Weights of a small transformer language model.
Size: 6 heads of 32, vocabulary 1573.
Architecture: LayerNorm before each block, biases.
Training: 149M tokens, 4532 steps.
Each number is 500 + 25 x the weight over its row's rms, rounded and kept within 0 to 999. Layers, rows and columns count from 0. Numbers have three digits each. The size before them is the row's rms in percent of the matrix's.

# q: layer 4 attention query, 192x128, rms 0.215, rows 174-191, columns 0-63
# k: layer 4 attention key, 192x128, rms 0.205, rows 174-191, columns 0-63
# v: layer 4 attention value, 192x128, rms 0.199, rows 160-188, columns 0-63
# o: layer 4 attention output (transposed), 192x128, rms 0.174, rows 160-187, columns 0-63
q174 098:425475500506510508473503479495480468499461481500504499524516502455506501511540477452509474513457495536484506487510483486522500522543497463489509521494528536479462534519482508520561490523496505
k174 108:507524513522519506473535475474515522557523535511526528486537533525489486474459508481506505483474447528490490484492522517488522435559477520472508522565493484506466441482507506495510537520499495
q175 097:500523509546492498440495536482502551474479481476468480463491499501499521483490457505478505524546479540508501487548480534520501537487485491505527479483496510496513462499495510577507483479498537
k175 108:532517496542488500475463508493485520467486499530501533539477514506500506514469510523493471510496493519503476495517457529502436479544489487563477532480512503465476487493469500490499449529478496
q176 103:450495506535499491487461512486502463499516496534491495557522544477478479503502516423487492510511542470500500502482474498484503484505464543524591517541488505479494480506528515478519487472535514
k176 105:487493475458491533463522447488513468504493509469466464502487488453530505554493498490441531499468482492484474536473482500474517504479501515498532485494484479521512450513500488477521541493464529
q177 095:512507481501492498491527484450536488480495512498490521569511519491556497499525524539508512481502491529474452459518523473464507473480473520488489472459500518496467479475497477504451513509485529
k177 103:528526507494505485510465434513479517506465499500494512532498521512501459504479493525509484500481500496467548492494502470468515504446517503487500461430531474473503476509491492539490471512510499
q178 115:468511485533533502461499523458496484514512549497511488490442505494501543508504482519473494481484506541534490494505494519515503499484511455505539455538485521541489480486504485541493553507480486
k178 115:531482495516513471498537509456528501541476480494477449502484525529503513481507510509514537481492463481492544444456531531498456490511509525565478444483532481478480537501521481461553523521483460
q179 103:543491504529531492485556528463458468513540528526472515517479500541454466493482512483430529491505518535489485481512556500486508493494500496499458520482504489471462502492485521539505505499499481
k179 096:488440526497494503475528491493467546489533518469463461488507496459449504494537508530519498490515508429486541478502540509485478502531558468465506522469501495484475500483512498449528513498471502
q180 107:505524499497496501533569494494458500471560538518504455462480541483525490495502462510503493482529508535504512504501526524491537472497479488516484485506453504495552465473483511478435536501512511
k180 108:524464476505493507510552506497485520488464490480464509486509502521543481493479481518531524497537503428484516497523479538437544492488551506514539500514507558460481463480518467503483486511500545
q181 100:483496486513499508488470474496482532497473492517499511527461489495530507503559468531491479490492451513510485465473532483468539487467471543490521508515504484544472510524511574505499543481529532
k181 098:476490487528483497465461473482427497520513560498519498489489509473488505532514436485497492499456473508465509507521518514468469511534501512521471509529516465518496530495518464503529516494465459
q182 089:508469490471528491451541469490457526533477471486515539496524525492545490449495543537482524503487482462507536474503500489471469485508520492532502489478505482540507490448483476511477490463509498
k182 096:483492499495506476517453479498518499482497545526454494529510485493502523496463520441536501492463549504535529436464449485477473498513477504479541515474447511502495495507552505484471493482487492
q183 100:512518473514504497522480524468456586503482518484501510486475488507527503501548507480510511524521487467486456503526516483505511487496462462479505499491475529441555553521508484491492486515515529
k183 111:513524486512520557516504487486508521544483521483489491502461462494493494475484503508505513478482529514506444509494469518493494416476507468490503521457515502499551512452524429462498485526518528
q184 098:537448459500498472547501494490486482495510494521520524489510469517490461498494489501518446488522522476509531482499520514560445472507448484505488506549524522516491505525519443564488543482526516
k184 107:470513522497511454504481497481491488482430494473506535504555466519509541529477510500486513485500488492466499493449496510524501471485489463516509497509472523459490518501516494515529529482468499
q185 099:481490516500494502494550474516502514498467483506493510481502564501519495532503511479458500473514518482529483473505535483457524507519514491517515489559501496496499455480477485495448508487530514
k185 099:465510469540504532482517497508480507475497481532466484493502486473478472500495465493418479447515484487500569499507491494500521491478506492512564511482529485508465476517508492515476492499507498
q186 101:480523477534508507483494499490478512472516494510503487475480460539476493495544486475461492507512534472479465517488507449533504474480521537460550478465510486571534511479503518490507478442510488
k186 108:478497527491494517488476501498491526483475545498510542471491490521498503492486489512522468557505525493464431499531510480511480487469480524496501517498489470489528562477513462478502548508491481
q187 096:509466542505492497520504488526486474466450485510510537536496492485495540505531449501476493480483481515497472472462492474541453520468507516489508519530508482501470483473502506499450541456486478
k187 096:475491539528492479510479506510479514473504495509496522523474524499533486500470491508527513500479473470449489507453489516516468516497502525485541494490525458492545556470528543540487505501533531
q188 106:496478529526510512475507491521511515455520527481509535527449526502501492544482516491496513476511534502469482593500539479485438472519497496552471491488522521501492505481481538488470525529492491
k188 109:535486496470515520508516485514534482528523489450487481512519513480475520516510543520442476516539499480479489513512489508484494503487521495485529473498465522496503510530540457478497512548515486
q189 095:496503467488445463512555508460518545457484495510511475485530507531452511486517538482529480539490449507484485526534524506500512508495495500489482481463521546491538506481522500493490496515513465
k189 104:503520508479549490501509505495556515470509468502554495512527474528497521493500501510498508493484481508449463516492489546474504541492498452517465509442440492485491508451554490489476526518472463
q190 101:503504536499491480485540574498516514498524556475527486487521550478491477488491500487460479513521477447503510481496499480527550487501495484513464572503521509477501458500539437492504527499528467
k190 099:523492470493503507502529467487479525502508540483520495485473504510560487455482497506457518501507510563494483522462505524496509518526488495493510530477506477495515502522461516517523463495553514
q191 121:518547480495516467532435520493497511522475486520501499491485491457526497538470509514503524535504480503525497441462518513542514515502535526480531531482526492512501510481510463506521504504512527
k191 116:522494510504513517518457512474491507544476526470500521483468506456520500498493506483471499481484454519534492491493534452522479506497518493543547506549481533443502467519476504483449511445485552
v160 098:456555478475528500483488495485476498501511474449458487531476491462484508530504539495543479511526523534465478509504491485455505505510500475477470471512510479473462472518499466448485500457448512
o160 110:522475505446464447548528481504506502507519538528555540507518509531483513530493480495486470475503480493482517524495481505510516487499535487515515488457503532491520480502511552530495546514535505
v161 097:556493508503471538563509495512489503491510515486482481519481516521516468504501515502555526499454486488482491476505484489465502442497514502531515497475501474510507513518494485526557512463475501
o161 097:467480514517516487454535536470459503493495511524509491463472481483478489494521512497479504512506527529489531459506480481495542532464492482480450471537494485470525485521495512480472497511541478
v162 089:505486473527449517491473504507489512510530519492529469474557512528513472482493515509459478464487489485462505465512464436519532518450478502550514508507516502510510524467520474472490537500500498
o162 097:516482550489547496489505501504529474504466505518474501520458501468491529544482503534518513510512505507516478517509497548539468465492529524458517498491477501495502496522512522534515486497482434
v163 103:474455479514501494503527498515497535501471528473541467498521515491516526462470491462482485503493521525472485495512515502500517484447508462481521533538481484509502513488521498466460517505527507
o163 106:543524497493525535534495464483470483501517473485512532471505508537490506494509556495526529511563492503525479515478547495480478471502502496505440517471551486491511503482460478513510454481477503
v164 095:517504496505488451478532486487537558518518449534493487492511470511471490498489547496496505517505451491548469460475489486533476435486501537473512495500528525513535504515505505535549542493466470
o164 097:490497482535493522474483524496429474515523555475495495517503527463496528495503481489501515464462531500457534515512520523535513549509484505507511452479531483476481529478462514489464444501496447
v165 089:460486509542508516557513513512498522464501478480477503522476488524514486510470512495485515525471494497486455538473516474522536504522442574504486526488441495504503496507499540519504489522553511
o165 098:511504492460516516500479502527508507519520490483536486475491490441474497506478510514513494532493525485540519472563504477476501519460518457522534486527497523500485479514471513478526541491468520
v166 087:489527514492462477491498491522460506536468518511499479506447506546525511506540486540493489472515525531525505531501509506510457457491502507450501554484477512489484518523462495477515525500506514
o166 092:499519466515532538503468489468500485493530489479507515458507472485499507537462532481504521499487513512479491451475477499477517497508514520531558457476517515466530494532517509480480526551500466
v167 093:459510448542475500461475508525523511505470526443501499476497523528506530550491471495510513508475536486498455526503479506505470508475502498500492482452500442528491502466490544514564477495536493
o167 097:506499512515508495461545485468517501461551483526522504521447491493487501493468486480510524513530503479513519458497511505506496476531461480540507532552514548463492486513485478472486461502483554
v168 097:506506470474525521507499514515514495495504517507545468489504432500489490539514521470481480452507519546530481503511549514463482508521491529507523518510447525493531484516476489505509482493551480
o168 099:498488508494464495506474506531502493541530493526485533513547484512474511476546495507541529576470510484539494441516500532511484465539526528464527503496540459514496487472539500502491514513463525
v169 092:511497506428507509502514502510478517510486483523514516509485496507508492511457497502523480485508506497529487474524448523531533498521524510534473471504477542537529480502489503470475509549488487
o169 103:464502521546515494539465502486480489488458513457498514473509438517519516467546476525508513480499479466498485523508527452507474487476511496436523465476483522490512526503520501534527487465495493
v170 099:499476499535503505486510538470500511444482480496447543496498508469474492525506519499519516485521472513475512510518532498480502517527509484491500517543521536475512459510462498549478500520524553
o170 106:487509512468509486508459486524499461509547535520528470537507501503523486514512515474489480531495479481495478499497493518487491534509526514540477529489478459568497533510537526467510491491442500
v171 094:541483451536532517488473502520535523497493497535509523539535486481503498436548454504485459506519483522503529553545506512514535510529496520503480477537513505512501501506546453525512520510462489
o171 097:521536521490532512512507530523510473487502494501469485471446525516461549513499519518484533508493506481475467481495534516528503498476537534499537537483506470503494500483437508453491464499512517
v172 099:539510484472455530494522528516476506501467469511484472499504496512475498482528492541500476523496498514440466473534518497512477523551497495531484480493477509485510509553513510464521507496491528
o172 096:524485499501524514501509476492511489486478564485485515497498466533520519509547495469489542496512522467527470472475489504460482482486536533496492556463507527507485437469530518548470500526505503
v173 095:491513474506470530514477505478491488464495517538483488522479523509490467501450532551535501482504479513500503487551479557515514505512528477510478461535500475497494498494487495527485450459544492
o173 100:517466499509539481516525457530526502521494517466488498514517460496487500502506463481488500566485510537476533461517486467523445502487504561483528521502555518527489554497482494473563518500514505
v174 092:524534494471510474495525503519491509505478523492543500462479493506494491495484565520511535461489508525505513520465481508531532479499547496517470499494562485482488481513503485486502520505476529
o174 098:521497489548504499524485488435512492502531471534466527495472527461479488496520461492477473493482481506459532496493486492489533519491479546477514510483452501473515560515504475509523506497508474
v175 086:527512515508511491506528486472502500508542490489454478461511514462521506534523502530459544524551506516518454448487493462506498469514522498493490495512467514524526503473419473518484514466472488
o175 095:472497511483509506481467479521561476497482554434553481505469484500502519453479486505531488480449517521471498507509488535482496546505473489505492515518506456465518478526542529497465498525487471
v176 095:532481504512532477485480515472509521516552498474532507536500532541504500475499523517509548477532508496495516529522504503516490522506532489493490524509487495524520541498492471508524492496507489
o176 102:505485524506536507523513496534501492489476473525491544515505506488458478518482506500527494520520505522456532516478478494517529537551493539511500483467517495477503440505525555502522460511466480
v177 096:536516465458606503441518525500478494502544513525499472516514551474510541502524515493499495537467500495496494499506494536503531452516486461509483528517518509500490505512524480471504525537485483
o177 097:500486528491482496535460542510518509491470454496520498503499462540524487523492476491531493492515505495509478535483488495479464551513446548496479499444483509474507508509474495516514491473525491
v178 093:473440531486479506476504538490532540524460514506507409474499475509538492508541526497507518538514503480457516521514497496499511449498514480510536478491473522536517482523510473523521530532494523
o178 096:565472481510512524481461514469506472504478489502507505447514535490510495495476490512495481492476512471531510478480530481460479521453471548534482529520477490443499449481478518520487514448519487
v179 100:486482501466469477515488484460524485492487487487480468485483476523467471494519486506524475474519532534472531463500476523470483530499523492520567504500505500484505500546508501479500486462552479
o179 096:467502519477522495505493506480458483532503533511522514496494515491587516512506520505475496523475458487534443478486493476467513511490550519507498487514515490527482479498456540495476517501485501
v180 092:480498496512454512530525499480506539508505483522460491481544473511544502494502515472484464529532462487490507538515492527507525484510557517500511462532503517502501497471461495556546527438476507
o180 099:526471490539532488514474489549535498486500548499485502527502537481517515519482512545514526465551460500544496471487504504502511507488494469490459539503507461517503494523519508498452470523484489
v181 087:502494516534520492493530517497503502518483500496529505508490500520469485523454492491457512542498510481522517490468488515545451505549483475448529487515438483465442526553495489523514542494544520
o181 086:465501493479504472516474496474469543486529490495485516516484487464511532503514484482495455507487521502494482521528484447468509507462502514493510495472532484532490451471475522460465516508463492
v182 097:420501487479518493499475481506443484495534475458472460512528508490507491509532449497493491479488473492537514520534488492492496481534464522494516473501485526500494493458496511500500476476492518
o182 100:536483529475489489504482491535524495522522496555526488503484476504509499502475497528509459428471548514486511475451456524525492475479524468479469460498483495488496518500528466454508505531462491
v183 102:515535517480502519490520492496499552526476441477486518487466492513521501506531512541494496489467473461537524461513438502493504524500516505450515500481538487484515483473490477511505503457497496
o183 097:484468499497480508574473483504506478485525524471516483545497516455531494499522518532492518487495512513513469498503520498519497487472491546517490511553465519509522523511519503499512545564496494
v184 090:461513538512542497485493552501517481518529546530459496511484490503490541482500496495494513513444480513510508507498463507489471499463472442485518531491488502493523490485480475499511527500494512
o184 093:550526497472469464473464462494475523502521486469497442460528489479485438539473508493499504525516519474520501500512487502500524472498503548529482465518465488496470484535530551480501494528507504
v185 099:502489476541504507509477536461515505501468520507527458495493497500514494491487509491472529498513505531479521469509470477508479500499500506504510519475489514548513524451477455511556510529488476
o185 098:516528518505553530533459476548525492472487489506463534526511449469510490489501501526505467462508511460485517524525490493495522487523506513496506530514518490466496468535494522533470448478515531
v186 103:493533466475496528528526490499484492506516508539513471508491463491489490512518508508566467517499433528486490508484513487515489477502485510503489504506508503488456450491503494507485534507520483
o186 100:572467504519488472491483521523490469483498495472500528467516515488496519512501478482467462488490551509512487489516489476520545520477504445498498500507494484519519531495515505516484480461492538
v187 098:533468496524509545470491513532501465477487516494499551471488491478520520475511518482515542470475499556475529504511520499460493464505501532490478503542524468500453475501532506526456473510569505
o187 104:505531466484489505516480464515473519523494449515482454544455499497496480521515517490504486575517462495530494499483466488538481547514486478542496556476484507506549534496486495499540521489504544
v188 097:453462499475539533453489516477501510484512465493499533508520470494514505533563462506542506510522486475524470469512455511485498477492483464476467460506549517514483492519479509513468521494502498